config = dict(
    n_layer=17,
    d_model=64,
    n_head=3,
    n_kv_head=3,
    head_dim=32,
    d_mlp=256,
    vocab_size=1024,
    activation='gelu',
    norm='layernorm',
    norm_place='pre',
    norm_eps=1e-05,
    positions='alibi',
    qk_norm=False,
    attn_scale=0.177,
    bias='all',
    tie_embeddings=True,
    parallel_block=False,
    extras=['capped logits'],
    init='uniform',
    init_std_qkv=0.0741,
    init_std_o=0.0,
    init_std_up=0.0741,
    init_std_down=0.0,
    optimizer='muon_variant',
    lr=0.00333,
    lr_mult_down=2.0,
    beta1=0.93,
    lr_head=0.00984,
    grad_clip=0.5,
    warmup_steps=200,
    schedule='wsd',
    decay_fraction=1.0,
    decay_shape='linear',
    final_lr_fraction=0.0,
    batch_tokens=8192,
    seq_len=2048,
    doc_mask=True,
    train_tokens=90830000,
    steps=11088,
    dataset='wikipedia_en',
)
Each number is 128 + 32 x the weight over the matrix's rms, rounded and kept within 0 to 255. Layers, rows and columns count from 0.

# layer 8 attention value, 96x64, rms 0.13, rows 43-63, columns 0-63
[[137 138 186 136 119 122 113 134  91 115 100 142 143 104  89 116 135 124 142 139  88  91 127 164 113 111 143 151 159 117  75  79 111 135 157 135 113 139 153 143 147 132 191 164 133 149 146  86  76  88 153 125 111  98 114 127 122 135 111 102 121  96 118  96]
 [ 99 147 188 129 136 106 141 108  50 117 131 133 128 139 164 166 111 131 113 124 144 143 134 140 134  84 119 133  58 152 152 109  78 129 147 139 128 112 104 159 118 182 100 146 116 112 116 151 113 123 123 170 116 130 126 134 144 120 129 115  77 183 111  94]
 [ 76  89 117 103  99 114 164 126 108 128  83 158 156 123 147 125 144 125  99 136 138 113 174 134  76 117 133  99 130 188 167  89 113 135 150 132 101 122  90 128 115 103 134  81 112 155 132 108 120 161 130 144 121 133  83 114 138 182 124 144 103 102 138 140]
 [130 147 108 138 136 110 138 133 171 112 133  78 114 144 103 130 138 168 151 100 127 137 114 145 182 103  97  95 114 119  94 138  96 158  65 139  80 127 142 114 117 127  97  99 138 108 116 158 143 151 144 115 169 176 130 108 116  94 181  85 141 152 101 126]
 [ 79 150 123 106 133  89 174 121 177 111 163 104 124 122 152 145  75 167 127 110  96 113 169 144 125 130 126  86  90 119 127 172 134 141 146 134 125 100 145 142 140 144 126  89 146 119 176 121 101 143 105  94 169 143 120  85 107  87 125 166 139 113 147 113]
 [184 150 143 155 129 137 115 101 131 120 164 243  94 146 131  91 108  93 116 103 113 154 135  77  82 130 145 105 149 107  88 117  67 123 156 146 195  84 143 125 125  73 176 181  98  78  96 127 156 144 110 137 121 141 145 152 107 169  43 130 125 101 109 127]
 [171 117 149  86 124 123 135 160  80 132 120  92 129 140 118 135 111 136  81 152 134 118 146 128 109 168 147  87  98 114 126 102 128 120 110 122 138 124 147 133 108 132 111 157 120 124 136 177 141  82 140  76 122  73 176 112 151 125  89 120 148 164 124 164]
 [151 209 118 142 145 112 105 151 100 136 141 114 104 114 150 108  95 143 143 125  96 135 142  94 135 138 155 158 124 143  91 142 126 122 155 150 138 144 139 155  69 117 129 128 117 128 118 149 103  78 179 166 127 115 183  79 127 110 119 118  92 126 115  80]
 [154 124 147 185 130  87 106 101  76 143 150 136 153 117 135 134 119  74 117 117  86 116 125 144 121 150 134 127 134  74  96 145 100 139 150 164 204 121  99 117  92 130 136 150 163 120 119  85 156 117 126  95 105 137 124 134 160 130 128 158 125 162 123 150]
 [141  99 121 114 173  91 140 112 145 125  90 112 147 119  95 138 143 159 162 125 103 130  97 119 128 148 117 130 126 132 157 139 112 122 158 145 147 145 113  99 155 218 146 111  97 171  87 153 155 106 116 142 152 113  84  88 118 131 167 134 119 174 102 137]
 [119 109 101 129 142 103 168 156 106 112 174 214 139 145  79 104 155  86  72  94  88 117 147 109 131 121 123 114 105  99 129 103 134 159  96 119 129 139 148 113 158 116 144 169 186 145 133 126 115 141 137 184 120 151 116 100 152 146 125 161 121 163 163 124]
 [138 116 130 149 157 109 114 111 124  81  85 131 114 119 120 130 142 102 115 118 104 156 159 127 175 127  93 126 151 113 152 126  88 130 159 138 114 154 123 138 138 153 104 159 104 156 132 103 133  90  67 117 148 119 164 153 121 103 112 124 132 127 107 124]
 [146 159 134 163 106 110 139 136 125 180 100 177 128 121 102 127 143 133 101  97  92 100 126 105 116 103 147 112 158 121 135  98 128 112 115 117 112 130 168  88  90 148 137 156  84 102 128  86 119 118 180 132 144 143 132 122  97 152  54 143 145 103  96 125]
 [110 101  99 121 127 125 122 100 159 119 109  96 123 125 161 163 107 120 109 168 134 129 119 134 122 140 103 132 124 117 129 150 130 121 172 141 140 122 130 196 153  99  78 133 183 139 123 141  59 114 115  84  88  86 133 140 147 101 151 137 131 128 107 162]
 [143 163  91 106 135  63 158  88 175 133 141  93 148 143  97 178 139 113 140 141 143 141 153 123 159 166 127 141 110 163 119 123 167 110 133  91 118 119  91 155 150 143  81  85 152 181 162 168 115 119 117 131 136 142  67 143 152 141 138 138 124 112 141 120]
 [121 129 103 138  95 111 111 172 102 115 154 129 141 116 159 163 136 132  95 130 153 153 144  92 130 172 153 129 138 158 139  93 128  77 147 151 123 112 108 148 134 109 106  85 118 139 105  97  87 188 121 112 137 144 120 169  92 166 141 137 122 123 108 115]
 [119 133 135 138 124 139 141 110 128 128 176  66 113  98 121 120 107 155  87 102  98 165 196 153 135 136 108 140 101 152 125 151 113 176  82 129  95 153  95  95 105 102 133 115 159 137 138 134 131 172 123 157 155 129 134 135 164 110 138  97 142 115 116  89]
 [130 120 131 101 169 121 197  66  81 113 143 121 104 156 129 152 156 128 148 121 128 138 159 137 170  89 156 172  59 143 102 163 118 149 163 154 104 134 139 156 115 166  73 125 124 141 179 143 127 137  84 156 103 144 150  71 128  93 179 158 175 159 130 114]
 [122 150 120 142 161  73 155 135 155  73 149  89 169 123 162 140 132 166 155 140 140 120 191 161 161 130 125 105 103 105 114 126 147 168  90 123  90 135 126 106 133 165 175  93  89 131 159 131 130 116 137 112 134 105 147  87 149  91 153  74 111 118  92  67]
 [105 141  95 129 133 133 144 121 150 139 166 134 135 122  77 112  72  87  86 113  99 121 108 156 111  81 112 135 123 139 159 138 101 135 197 128 158 120 154 227 129  91 191 143 136 108 105 117 144 126 109 121  99 106 145 137 132 141 113 136 124 130 146 121]
 [167 126 113 147 122 129 145 110 134 116 104 100 106 118 141 173 105 132 162 136 149 113  99 157 134 158 139 116 119  97 150 161 107 182  83 131 137 135  96 143 141 144 155 153 148 133  94 115 135 112 119 136 130 102 159 115 152  92 131 137 130 156 123 131]]
# layer 8 attention output (transposed), 96x64, rms 0.0858, rows 43-63, columns 0-63
[[122 129 103 139 148 112 103 126 131 124 178 155  94 143 109 129  94 171 112 154 123 165 129 135  62 181 124 104 133 104 115 151 145 148 127 157 133 116 122 158  60 128 146 127 137  90 135 151  99 131 129  83 121  91  79 134 140 138 123 121 180 129 169 147]
 [119 103 134  97 127 127 107 170 110 130 132 119 145 162 139 154 119 135 117 109  73  83 143 116 128  84  92  78 139 145 114 165 141 201 113 108 115 130 140 131 125 128 169 134 111 157 133 160 104 155 154 109  99 138 103 129  96 137 175 146 163 117 138 104]
 [138 151 150 125 113 114 103 131 133  85 181 147 118 140  89 134 127 140  87  95 134 104 154 131 178 154  70 100 144 136 154 146 126 169 129 184 141 143 103  89 107 107 145 114  97 163  96 160 149 106 124 135 156 166 146 146  79  69 103 125 128 144 135 140]
 [138 163 109 107 136 131 153 126 146 141 126  85 159  95 173 139 131  86 146  88 122 130 136 146 138 117 143 102  88 114 131 126 128  81 138  89 113 115 149 115 160 144 107 125 111 111 110 107 132 163 149 102 152 121 154 149 145 157 157 162  80 131 130 148]
 [167 134 146 103 158 136 107 167 138  56 113 118 183 150 124 115  99 125 140 107 150 133 130 105 173 144 122 109 116 131 140 112 114 122 122 121 108 137 109 130 158 134 109 153 149  95  91 127 120 119 143 129 136 121 134 139 149 157 157 109  74 100 134 165]
 [111 144 118 105  88 134 162 134  90 213  67 142 128 152 102 129 179 121 144 216 159  70 146  38 142 125  99 123 162 138 143 129 139 115 151 179 122 147 109 130 101 167 121  88 124 137 153 126 113 113 120 136 105 139  92 140 119 112 153  94 179  91 124 102]
 [130 134 129 145 123 136 142 157  75 122 108 118 112 150 122 138 137 122 138 136 111  84  94 136 118 141 116 149 155  97 124 117 126 182 147 138 102 119 134 120 131 142 161 146 126  89 166 133 113 140 125 135 128 153 106 154 155 155 136 162 111 108  57  97]
 [131  78 136 114 161 160 163 144 106 127 133 173 113 155 104 157 118 130  90 135 120 124  84 112 109 107 137 113 131 132 147 113 141 153 106 107  93 116 137 114 156 157 149 143 125 135 138 130 112 145 120 102 119 131  95 176 164 141 131  53 165 151 120  84]
 [135 161 113 115 108 138  99 108 130 134 134 150  78 130  90 124 113 161 135 134  81 106 140  79 105 140 155 141 138 102 134  92 134 152 129 137 123 148 116 174 167 157 124 108 132 112 174 136 101 129 161 142 147 131 121 119 119 111 131 117 129  96 159 166]
 [ 72 184 127 132 143 138 100 135 132 105 147 135 114 143 171 111 162 115  94  76  75 150 180 136 164 141 140 115 105  91 124 118 135 128 117  97 161 105 160 150 104  86 111 171 150  99 119 134 134 118 118 142 113 132 177 173 145 122 127  86 131 117 164  96]
 [158 147 150 129 102 172  85 119  84 107 126 110  86 135 114 171 123 142 160 152 108 124 149 128 114 142  92 114 122 122  75 126  98 147 169 150  95 154  92 153 122 148 106 132 116 140 107 139 156 120 111  69 152 183 136 146 125 145 144 134  98 124 158 166]
 [ 95 124 119 116  70 150 154 143 115 137 136 154 139 124 131 151 147 132 164  93 122  90 141 141 126 143 114 124 109 148 113 156 130 122  92 115 171  97 131  94 122  88 118  84 116 127 150 158 145 134 116 155 135 103 130 134 112 124 145 131 116 156 176 152]
 [130 117 122 124 134 148 142 158 103 158 146 156  76 126 111 102 128 135 155 147 154 108 159 110 128 144  83 137 157 151 105 129 152 125 128 149 142 150  94 149 122 146 116 116 119 150 118 132 131 139 112 113 124  93  93 142 166 112 125 118 144 105 134  53]
 [150 118 139 120 129 111  89 111  94  85 133 133 173 131 156  84 119 156 134  96 122 123 126 122 123 128 157 113 138 143 163 113 113 152  95 102 141 119 156 134 127 139 165 102 125 129 163 145 139 134 109 110 157 117 135  88 155 113 118 134 105 133 118 199]
 [152 137 202  85 121 139 126 123 151  93 141 102 139 127 152  95 130 106 159  81 151 120 127 158 145 106  86  48 134 126 123 128  82 112 121 120  93 102 151 125 149 127 104 135 123  91 142 124 139 158 111 175 192 130 155 106 108  94 127 143 138 184 155 134]
 [153 127 145 111 127 175 144 128 151 130 119 148 131 135 135 105 153 123 115 102 157  96 127 173 117  99  85  78 126 145 146 141 177 132 106 163 127 104 130 116 121 100 129 102  98 139 136 164 146 116 146 124 155 145 129 110 154  77  87  79 145 127 136 130]
 [130 131 112  97 147 137 126 118 161 138 124 132 140 125  96 166  95  71 118 114 165 144 113 124 136 128 168 142  87 153 134 102 166 111 145 135 105 120 100 105 123 143 125 146 155 125 144  91 118 105 144 142 152 145 142 137  63  99 146 156 108 141 127 153]
 [128 114 133 130 146 126 122 120 136 108 146 134 197 152 102 100  73 134 121 108 122  93 104  88 109 122 125 144  93 111 134 150 120 150 126  93 121 153 175 128 173 114 174  95 147 132 111 126 149 128 145  88 170 103 163 160  91 121 165 112  83 143 152 164]
 [154 153 142  99 146 130 119 121 167  75 130 133 158 108 113 133 124  99 159  42 139 107 125 172 126 176 121  96 129 150 147 132 118 149 113 101  97  81 176 142 150 101  80 148 190 122  62 100 107 124 164 100 106 159  98 173  98 180 142 148 115 162 142 121]
 [120 104 137 164 117 110  84 144 157  98  91 120 164 130 149 120 123 191 127 180 151 184 154  44 131 109 110  80 105 107 118 112 150 172 152 104  99 165 110 140 141 123 105 133 130 187 131 110 125 178 140 151  91 129 109 142 118 117 114 119 135 111  76 149]
 [ 74 144 135 133 108 118 123  87 109 119 174  99 152 160 136 117 164  95 105  79  90 116 105 148 141 131 116 149 130 137 135  68 128 104 166  84 115 136 153 146 122 134 151 122 152 129 177 118 121 116 159 144 107 129 100 129 149 184 161 168 115  90 126 155]]
# layer 8 attention query, 96x64, rms 0.101, rows 64-95, columns 0-63
[[ 95 163 144  90 117  53  63 171 146  34 148  99 116  86 153 113 153 132  91 162 119  77 145  79 151 101 125 112  65 126 149 184 175 181 145 144 168 178  82 143  83 179 113 124 143 185 146 101 116 140  61 162 164 162 108  88 119  91 106 112 194 103  98  90]
 [122 143 110  56 118  72  98 110 156  92 124 136 140  79 157 151 156 131 118 100 191 149 124 140 127 137 168 143 134 154 167 117 200 116 100 128 127 135 118 151 162 145 128 151  88 141  90 153 150 154 140 172 166 158  71 127  96 146  87 113 165 122 108 173]
 [145  93 149 140 141 147 159 149  90 173 141 156 125  83 135 149 141  82 151 160 149 131 114 183 135 134 129 182 138  98 151 173 103 117  93  94 127 116 117 102 133 132 108 108 120  90 139  90 129 117 116 115 186 118  98 139  96 129 137 170 149 127  87 108]
 [112 138 143 138 111  78 103 125 121 133  90 136 124 126  98 105 202 151  91 104  75 114 119 148 144 135 130 159 170 163 113 150 148  75 128 174  88  77 122 157 100 135 133 108 115 170 153 173 146 116 110  51 125  91 110 134  92 114  66 154 174 125 123 114]
 [ 89  87 176  96 151 118 125 136 119 134 111 154 171 210 125 163  96 148 114 154 149 134 142  96 166 157 134 135 123 143 119  86  89 141 141  85 165 203 163  52 116 108  79  77 146 122 154 137 147 142  94 133 104 109  77 179 145 137 162 176 150 133 111 110]
 [ 95 139 140 167 104 170 150  92  98 161  44 133 122 153 108 157 128 120 164 167 164 181 131 125 120 136 155 130 111 109 113 162 130 172 153  73 134 165 131 105  95  75 110 135  95 128  99 132 110 106  75  95 140  82 114 117 142 180 123 171  97 189  85 128]
 [ 98 144  87  74 163 139 115 162  80 178 126 137 104 109 157 108 178 107 138 151 238 134  90 110 142 134 190 189 164 205 109 163 132  85  98 100  98  99 158  97 113 104 179  98  60 102 106 158  62 141 159 112 205 117  68 177  97 142 100 130 118 119 136 119]
 [ 58 115  76 128 130  81 100 130 160 166 105 126  60 122 116 116 138 165 108 170 111 184 142 107  96  89 139 164  66  79 100 105 113 158 162 114 133 148  98 103 165 101 130 153 155 136 123 124 141  92  98  84 180 161 157 138 143 150 149 152 136 117 137 126]
 [177 123 131 140  92 126 141 101 106 100 129  97  94 123  79 110 113 219  81 151 189  91 123  75 139 115 156 109  45 151 180 139 139 140 130 103 146 189 145  96 100 192 135 101 111 178 188 150  54 121 157 156 125 171  78  91  94 121  75 135 103 113  34 154]
 [149  99 129 106 113  96 137 133  65 139  98 140 141  94 185 114 134 170 138 123 112 155 102 159 112 134 147 122 171  73  95 111 119  78 145 144 146 116 134 158 105 106 112 116 145  85  86 121 151 167 167 161 119 130 167  82 151 113 128 136 158 134 143 147]
 [119 124  94 147 124 145  92  37 121 163  99 109 132  99 142 127 102 133  83 130 103 130 109 108 123 131 181 143  81 137 109 102 126  66 138 114 137 164 114 116  92 165 107 150 128 106 143  93 104  76 126 181  91 163 179 100 127 130  95 102 172 132 143 144]
 [149 100 165 126 130  73 166 181 144 154 105 167 127 152 112 118 120 158 166  91 142 130 139  41 132 129 149  74 145 141 175 115 110 140 133 142  93 160  94 119 118 147 101 128 143 116 101  96 140 144  82  92 113 147  97 191  77  81 146 131 120 114  66  84]
 [135 125 181 102 175 142 159 131 151 119 123 156 130 161 116 165  73 111 180  80  83 152 142  98 152 141 132 105 111 183 113 132  88 138 111 114  96  86 144  93 136 123 170  81 130 144 132 150 106  91 149 124 118 125 101 159 113 173 112 147 110 139 147 113]
 [134 121 114  96  86 171 122 112 117  98 141 147  88  95 145 120 142 127 144 148  95 105 112 155 143 138  78 166 170 129  81 134 131 142 145 153 150  92 131  71  83 113 119  93 137 100 108 167 150 130 161  62 148 111 163 109 148 169 120 134 137 190 103 150]
 [206  88 174 133 159 140 162 139 116 156  71 135  86 144 111  86  95 143 184 181 128 164  45  76 148 185 162 148 171  95 117 161  84 155 208 127  84 134  82 108 139 116 129 121 141 137 143  82 168 127  85 115 109 110 109 128 113 108 101 208 115 154 114 127]
 [155 110 126  67 106 123 144 159 102 148 147 133 168 111 145 136 161 121 138 106 180 136 116 171 104 105 140 150 140 105 126 154  89 175  86 124  87  88 181  74  87 198 163 119 117  97 102 144  76  64 178 139 118 114 100 127 207 115 114 136 172 143 140  65]
 [121 129 117 103 116  89  95 115 126  84 109  92 164 125  81  93 120  94 122 112 116 130 155 132  95 101 177 123  84  88  53 162 159 191 153 129  51  72 121 174 159 141 116 153 195 143 118 111 180  90 148 128 175 128 129 168  89 138 117 151 151 115 132 144]
 [124 128 144 115  70 132  91 125 114 142 110 161 158 176 151 179 129 164 142 106 190 135 189 136 184 132 156  93  85  99 136 106 103 166 115 136  65 147 151 131 138 207 185 129 103 148 128 169  82 108 151 134 109 151  35 142  83  96  78 129 112  88  76 173]
 [110 106 126 115 119 126 131 112  95 133 157  78 137  88 184 133 171  94 111  63 166 135 132 204 157 151 196 159 189 158 116 150 111  75 162 139  86  65 159 118 135 115  96 186 134 117  64 124  96 125 174 140  87  73 135 157  92 122 130 138 178 138 102 131]
 [ 83 123 118  74 106 110 111 125 148 110 157 152 121  99  84 144 172 183 177 110 113 150 123 163 145 187 134 156 166  67  75 131 132 104 134 163 126 117  74 187 136 138  96 173  84 104 106 115 127 143 123 147 168 138  64  77 118 132  77 113 175 158 159 144]
 [164 137 133 173 135  86 111 141 140 101 142 119 135 121 120 178 116 193  84  81 178 105 182  77 109 147  69 124 171 162 121 128 124 133 139 184 117 138 165  96 199 157  98 126 118  87 168 134 161  79 119 121 114 148  86  97 106 118 120  84 138  68  74 112]
 [139 126  82 165 190 155 127 127 125 203  24 124  79 112 142 146 119  98 136 152 127 180 109 171  83 183 197 149 139  81 109  39  98 109 138 157 104 159 155 136 131 137  40 151 126 163 143  96 180 127  97  97 112 160 162 190 116 145 180 189 141 117 118 107]
 [127 131  80  92 155  79  74 134 138 104 132  85  70 120 142 137 133  88  59 138 166 110 125 138 121  85 148 179 127 125 169 159 101 111 140 118 132 141 123 182 173 113 134  94 124 100 139 190 145 146 163 136 128 130  73 103 126  98 102 124 182  77 138  82]
 [ 63 160  88 172  92  67 137 165  93 139 122 172 112 140  77 157 151 139 125 179 152  99 179  68 153 109  74 118 137 134 164  99 102 122 134 134 114 146 131 151  54 157 141 111 118 159 148 141  89 123  97 183 149 153 135 164 140 123 107 109 195  67 115 115]
 [ 96 145 135 170 146 128 152 134 103 120 118 179 183 182 145 165 150 129  97 128 140  82 114 120 153 141 133 159 115 104  69 100  88 146 117 100 163 162 126 141 109 103  69 162 171 117 139 100 148 123  85  65 141 120 126 118 121 139  98 101 125 155 140 141]
 [ 71 126 102 153  83 181 138 114 148 160 138 180 115 104 121 146 154 116 130 126 120 130  69 141  98 147 121 136 150 100 144 141 120 109 178 150  94  98  54 109 140 127  92 157 152 111 123 106 102 160  94  85 141  92 136 137  83  99 127 134 129 188 107 114]
 [ 95 117 123 118 115 128 113 131  30 203 146 154 144 181 121 128 144 168 156 152  94 132 194  68 149 161 110  87  72 157  94 133 108 117  66 158 216 192 194 127  84 186 105 113 138 138 152 123 106 133  68 122 111 153  88  79 147  84 129  88  84  89  99 163]
 [116 104 133  58 100 122  93 118 149 135 108 111 117 100 131 148 145 135 123 135 138 145 111 153 119 155 130 169 110  98 132  75 127 149 121 116 113  98 137  77 139 146 167  76 119 147 120 120 122  70 201 120 106 100 102 133 172 135 155 173 196 148  89 149]
 [109 153 150 127 127 100  71 149 127 112  97 119 134 123 183 107 146  94 197 118 129 117  96 179 151 150 199 162 122 106  90 144  52 127 201  75  81 105 168 101 104  98 156 170 128 152 135 191 103 162 153 186 137  72  80  81  64 157  95 175 156 204 113 114]
 [102 149 101 119 104 128 129  85  93 170 157 127  53 142 115 133 160 114 137 139 122 166 114 151 134 146 113 170 138 110 142  89 101 142 158 126 102 105 150 133  99 140 144 149 103 182 123 115 131 112 176 128 123 129 126 167 162 139 134 161 176 113 151 112]
 [125 118 144  91  95 165 166 115 119 149 104 194 109 130 122 136 132 122 203 137 111 102 170 175 187 172 156 150 163  93  65 132 128 122  90 128  63 165  45 143  85 141  70 134  84 182  63  65 138  65 125  83 183 133 164 112 134 168  86 171 167 158  97 128]
 [166 148 148  89 145 107 138 156 107 131 124 150 177  72 164 117  78 118  89 134 131 131 144 203 113 135 126 128 147 101  74 159 153  82  75 104 115 104 158 122 131 125 142 143 165 189 139 106 113  79  77 157 129 138  98 125 161 111 120 144 130 140 141 124]]
# layer 8 attention key, 96x64, rms 0.108, rows 64-94, columns 0-63
[[124  85 120 138  64 100 106 152 151 124 123 133  83  71 162  77 111  37 113 138 146  93 178 101 190 113  33 137 110 117 194  98 174 165 159 109 186 129  94 128 114 105 124 132 117 125  88  72 102 187 121 118 148 173 149 143 166 120 109 124 150 121 107  67]
 [157 130 167 154 100 182 151 128 147 102 109 147  91 177 106 108  98 103 139 135 168 142 183 103  87 129 112 113 104 127 157  63 152 127 156 104 107 144 134 124 148  59 163  85 106 138 123  88 131  86 134  98 144 131 165 118 193 132 121 108 115 147 108 134]
 [154 107 128 156 155 133 114 157 127 139 104  96 154 149 123 156  94  82 109 200  66 152 125 180  89 135 171  98  85 122 104 105  61 171 107 143 131 147 142  90 131 116 105 143 143 109 141  88 142 121  72 109 105 149 118 170 131 148 120 114 102 140  96 110]
 [ 96 125 184 189  61  98 121 136 135 156 125 151 151 187 106 176  99 125  93 171  69 123 121  78 155 144 104 135 145 108 149  97 166 126  77 122 136 111 120 177  71 100  99 155 143 115 117 121 169 125  80  50 177 125 175 192 119 144 120 158  76 137  91  92]
 [178 129 148  56 111  92  88 140 114 115 121 113 200 106 127 146 159 198 101 143 133 150 116 171 157 116 108 135 161 188 170  97 105 178 146 130 171  93 192 110 129  91 158 140 152 160 102 162 108 116 119 158  77  81  68 106 101 108 117 132 164 114 115  83]
 [109 127 137 162 146 115  97 146 118  94  96 107  98 122 111 148 110 157 136 116 150 180  80 157 135 144 123 156 130  88 101 181 131 122 121 154 124 101 201  86 169 153 108 138  87 160  75 168 137  95 150 106 167 162 101 101 149 158  70 154 122  96  90  80]
 [128 148 167 178 142 121 158 123  84 213  50 130 129 208  94 178 107  80 115 191 148 166 154  46 108 133 153 114 102 126  80  81  74 191 144 142  94 168 161  89 139 125 190 126 165 182 100 140 111  89  97  44 105 132 162 197 127 124  85 146  65 174 134 141]
 [ 99 151 112  88 109  62 100 117  94 128 131  67 106  76 146 136 166 140 139 126 126 116  99 147 117 114 131 183  70 122  90 158 103 116 157 154 104 121 107  97 175  96 135 125 110 117  76  99 219 114 156 113 178 164 162 118 123 110 133 148 161 136 163 160]
 [185  56  92 130 183 112 150 142 147 123 144  90 130 125  55 112  78 180 100 186 191 130 117  91 143  90 116  61 116 122 196 146 190 181 135  48 174 148 150 138 203 200 126 147 130 139 135  85 152 122 186 145 102 164 162 171 182  80  94 144  69 105  31  99]
 [149 113 140 145 105 134 129 108 107 131 116 168 107 124 134 139 150 160 161 108  93 114 113 147 102 149 178 143 131  74 136 120  94 112 145 129 156 144 117 173  74  93 123  57 153  76 151 133 135 178 112 140 161 137 139  77 124 100 124 153 160 168 140 172]
 [111 136  83 146 122 161 118  77 113 131 104 126 161 139 127 145 127 156 121 113 147 125 111 132 154 155 193 194 119 151 130 160 173  86 139 102 146 119 101  63 102 127  92  95 107 150 117 101 111 102 167 127 102 144 180 103 116  91 162 127 191 143  79 136]
 [157 111 136  89 156  72 113 194 112 143 165 135 101  71 132 113 186 145  87  77 136 157 136 152  68 108 116 126 163 157 153 150 137 154 184 109  88  99 129 196 118 134 144 167 101 136 137 100 113 148  83  83  97 114  77 146 134  87 110 111 174 128 135  81]
 [103 166 134  90 134 115 142  86 124 130 113 114 147 148 122 187 155 102 126 102 135 192 100 146 133 136 115 155 149 122 116 139  91 159  95  99 100 119 131 180 134 139 138 156  78 166 130 156  75 148 125 131 111  85 114 145  98 169  95 135 138 147 169 111]
 [140  96 116 131  77 111 128 113 129 128 133  88 131 151 129 122 151 101 114 109  91 135  99 113 152 157 122 150 127  86 117  71 169 169 108 146 172 118 106 168 108 143  99  93 174  81 139 159 162  77 148 123 139 178 142 121 159 174 118 145  91  96 137 158]
 [136 144 141 167 152  62  56 171  91 188 196  97  81  88 137 109 177 151 109 125 115 128  76 185 128 138 145 160 182 112  90 206  89 202 174 124 128 126 126 151 115 167  91 151  71 136 145 120  68 151 148 142 138 151  92 135  79 152  95 185 156 155  99 102]
 [159 123  84 116  80 136 171 120 145 154  69 150 138 131 148 175 137  90 163 134 133 133  85 134 113 184 203 119 129  68  85  65 122 222 166 130 116 156 135  92 120 158 121 142 142 120 124  99 133 172 142 120 110 116  91 200 171 138 133 136 103 127 136 138]
 [109 131 173 155  80 118 127 104 120 149 151 100  98  68 145  72 117  59 158 129 193  97 124 123 103 110 123 135 118  90  99 187 107 142 175 122  35  55  87 153 126 107 144  81 164  93 101 105 141 112 233  86 174 123 150 183 100 133 149 119 186 168  80 152]
 [146  31 121 104 188 166  99 133 139 155  97 142 129 161 120 158  43 187 177 158 164 147 163 108 111  91  91  93 127 145 123  94 134 174 122 143 114 113 128 101 136 125 102 124 113 150  77  95 113  89 124 101  99 133 141 167 135 139 107 110  65 108 121 135]
 [114 125 178 228 100 156 164  90 139 179  91 169 141 169 117 154 101 104 137 121 154 173 186 122 148 178 215 114 142 126  77  59  86 105 166 107 111 128 147 120  88 111  94 141 144 117 128 107 105  92  79  73  80  65 137 123 104 138 167 139  94 136  90 173]
 [103  95 157 179 162 136 125  86 129 123  80  97 110 219 119  72 133 133 145 157  53 165 167  97  94 177  81  67 134  86 127  66 127 147 151 163 180 156  91 104 117  38 103 136 116 117 101  97 201 160  99 106 113 166 141 115 141 156 141 123 140 174 145 188]
 [184 142 109 127 129 128 147 174 165 103 128 110 135 158 173 140  87 162  82 104 183  93 130  87 131 138  96  93 174 161 210 136 126 138 156 136 126  71 134 127 156  79 103 142 133  47 173 108 142 105 112 164 126 133 141 155 179  53 161 120  95  79 121  96]
 [142 177 128 110 132  96  34 168  90 150 121 166 144  65 107 134 193 158 176 133 130 106 101 214  79 170 207 124 145 180  79  89 105  78 105 143  70  71 146 118  86 113  92 185 115 114 116 146 142  78 190 125 141 118 127 167 125 122 188 165 161 154  88 108]
 [107 157 168 140 103 116 104 151 111 148 128 182 158 147 186 131  52 125 110 192 141 119 135  74 140 102 107  91  95 134 150  79 119 168 154 108 127 190 116 117 202  42 133  70 134 103 120 129 166 161 113 145 104 158 175 173 116 135 134  92  87 135 107 105]
 [133  40  64 119 140  81 129 148 137 127 113 174 141 100  89 129  78 124 135 143  85 147 130 121 166 124  57 105 140 204 154 117 133 138 158 166 140  93 115 125  88  93 173 162 125 127 112 147 169 144  55 197 119 172 146 143 186 113 109 108 153 107 111  85]
 [147 102 120 121 179 131 137 204 123 134 125 139 163 113 136 125 134 176 122 144 134 100 106 128 161 173 113 135 107 173  95 180 101  94  81 107 203 116 150  80  95  89 148 112 191 110 105 135 145  94 159 111 105 125 106  56 122 138 123 104 150  93 166 133]
 [ 81 146 140 148 159 206 102 153 102 154 154 138 131 136  98 112 138 121 105 150  59 150 137 140  91 152 143 126  93 105 107 108 138 131 192 143 139 116 125 125 121 119  75 153 139 106 126 123 134  76  78 117 111 146 129 149 142 161 148  95 122 126 152 127]
 [147 108  92  90 186 113 155  95 121 123 114 140 142 155 108 122 127 163 125 104 120 128 140 173 162  97  50 148 128 176 166 138 130 140  51 174 204 116 196 125  62 158  57  85 154 205  99 144 149 156 149 163 149 138 133 177 116  44  85 145  60  98 144 105]
 [195 115 150  88  49 137  88  80 182 118 130 108 128 111 148 162 135 146 143 126 124 119  83 145 141 152 182 122 114 115  85  71 122 194 167 144 140 129 127 135 127 121 126 139 136 126 111  74 139 116 140 115 130 121 162 160 161 167 134 152 140 119 108 158]
 [ 63  81 202 177 133 145 106 114  81 206 100 109 143 141  79 152  61 162 233 154 142 157 152  75 146 177 105 136  76  92  52  89  91 147 117  78 183 170 147 154 121  77 101 117 148 165 120 116  77  95 123 125 101  64 136 147 168 140 146 191 105 151 100 145]
 [108 104  93 132 113  90  69  71 129 187 109 121  91 147 114 145 132 118 134 155 108 120 140 108 151 138 129 120 141 160 113  96 135 158 140 135 126 120 164 120 111 144 111 150  95 134 115 113 181 128 158 142 121 156 128 143 127 172 155 132 132 111 107 159]
 [122  76 109 144 117 113 102 122 110 123 146 129 123 113 158  97 168  68 150 162 102 185 136 188 132 201 180 150 192 140 129 147 103 127 134 145 125 125  75 202  65 164  98 149 128 182 103 120 194 110 112  22 162 187 124  87 133 199 139 138 182 156 104 150]]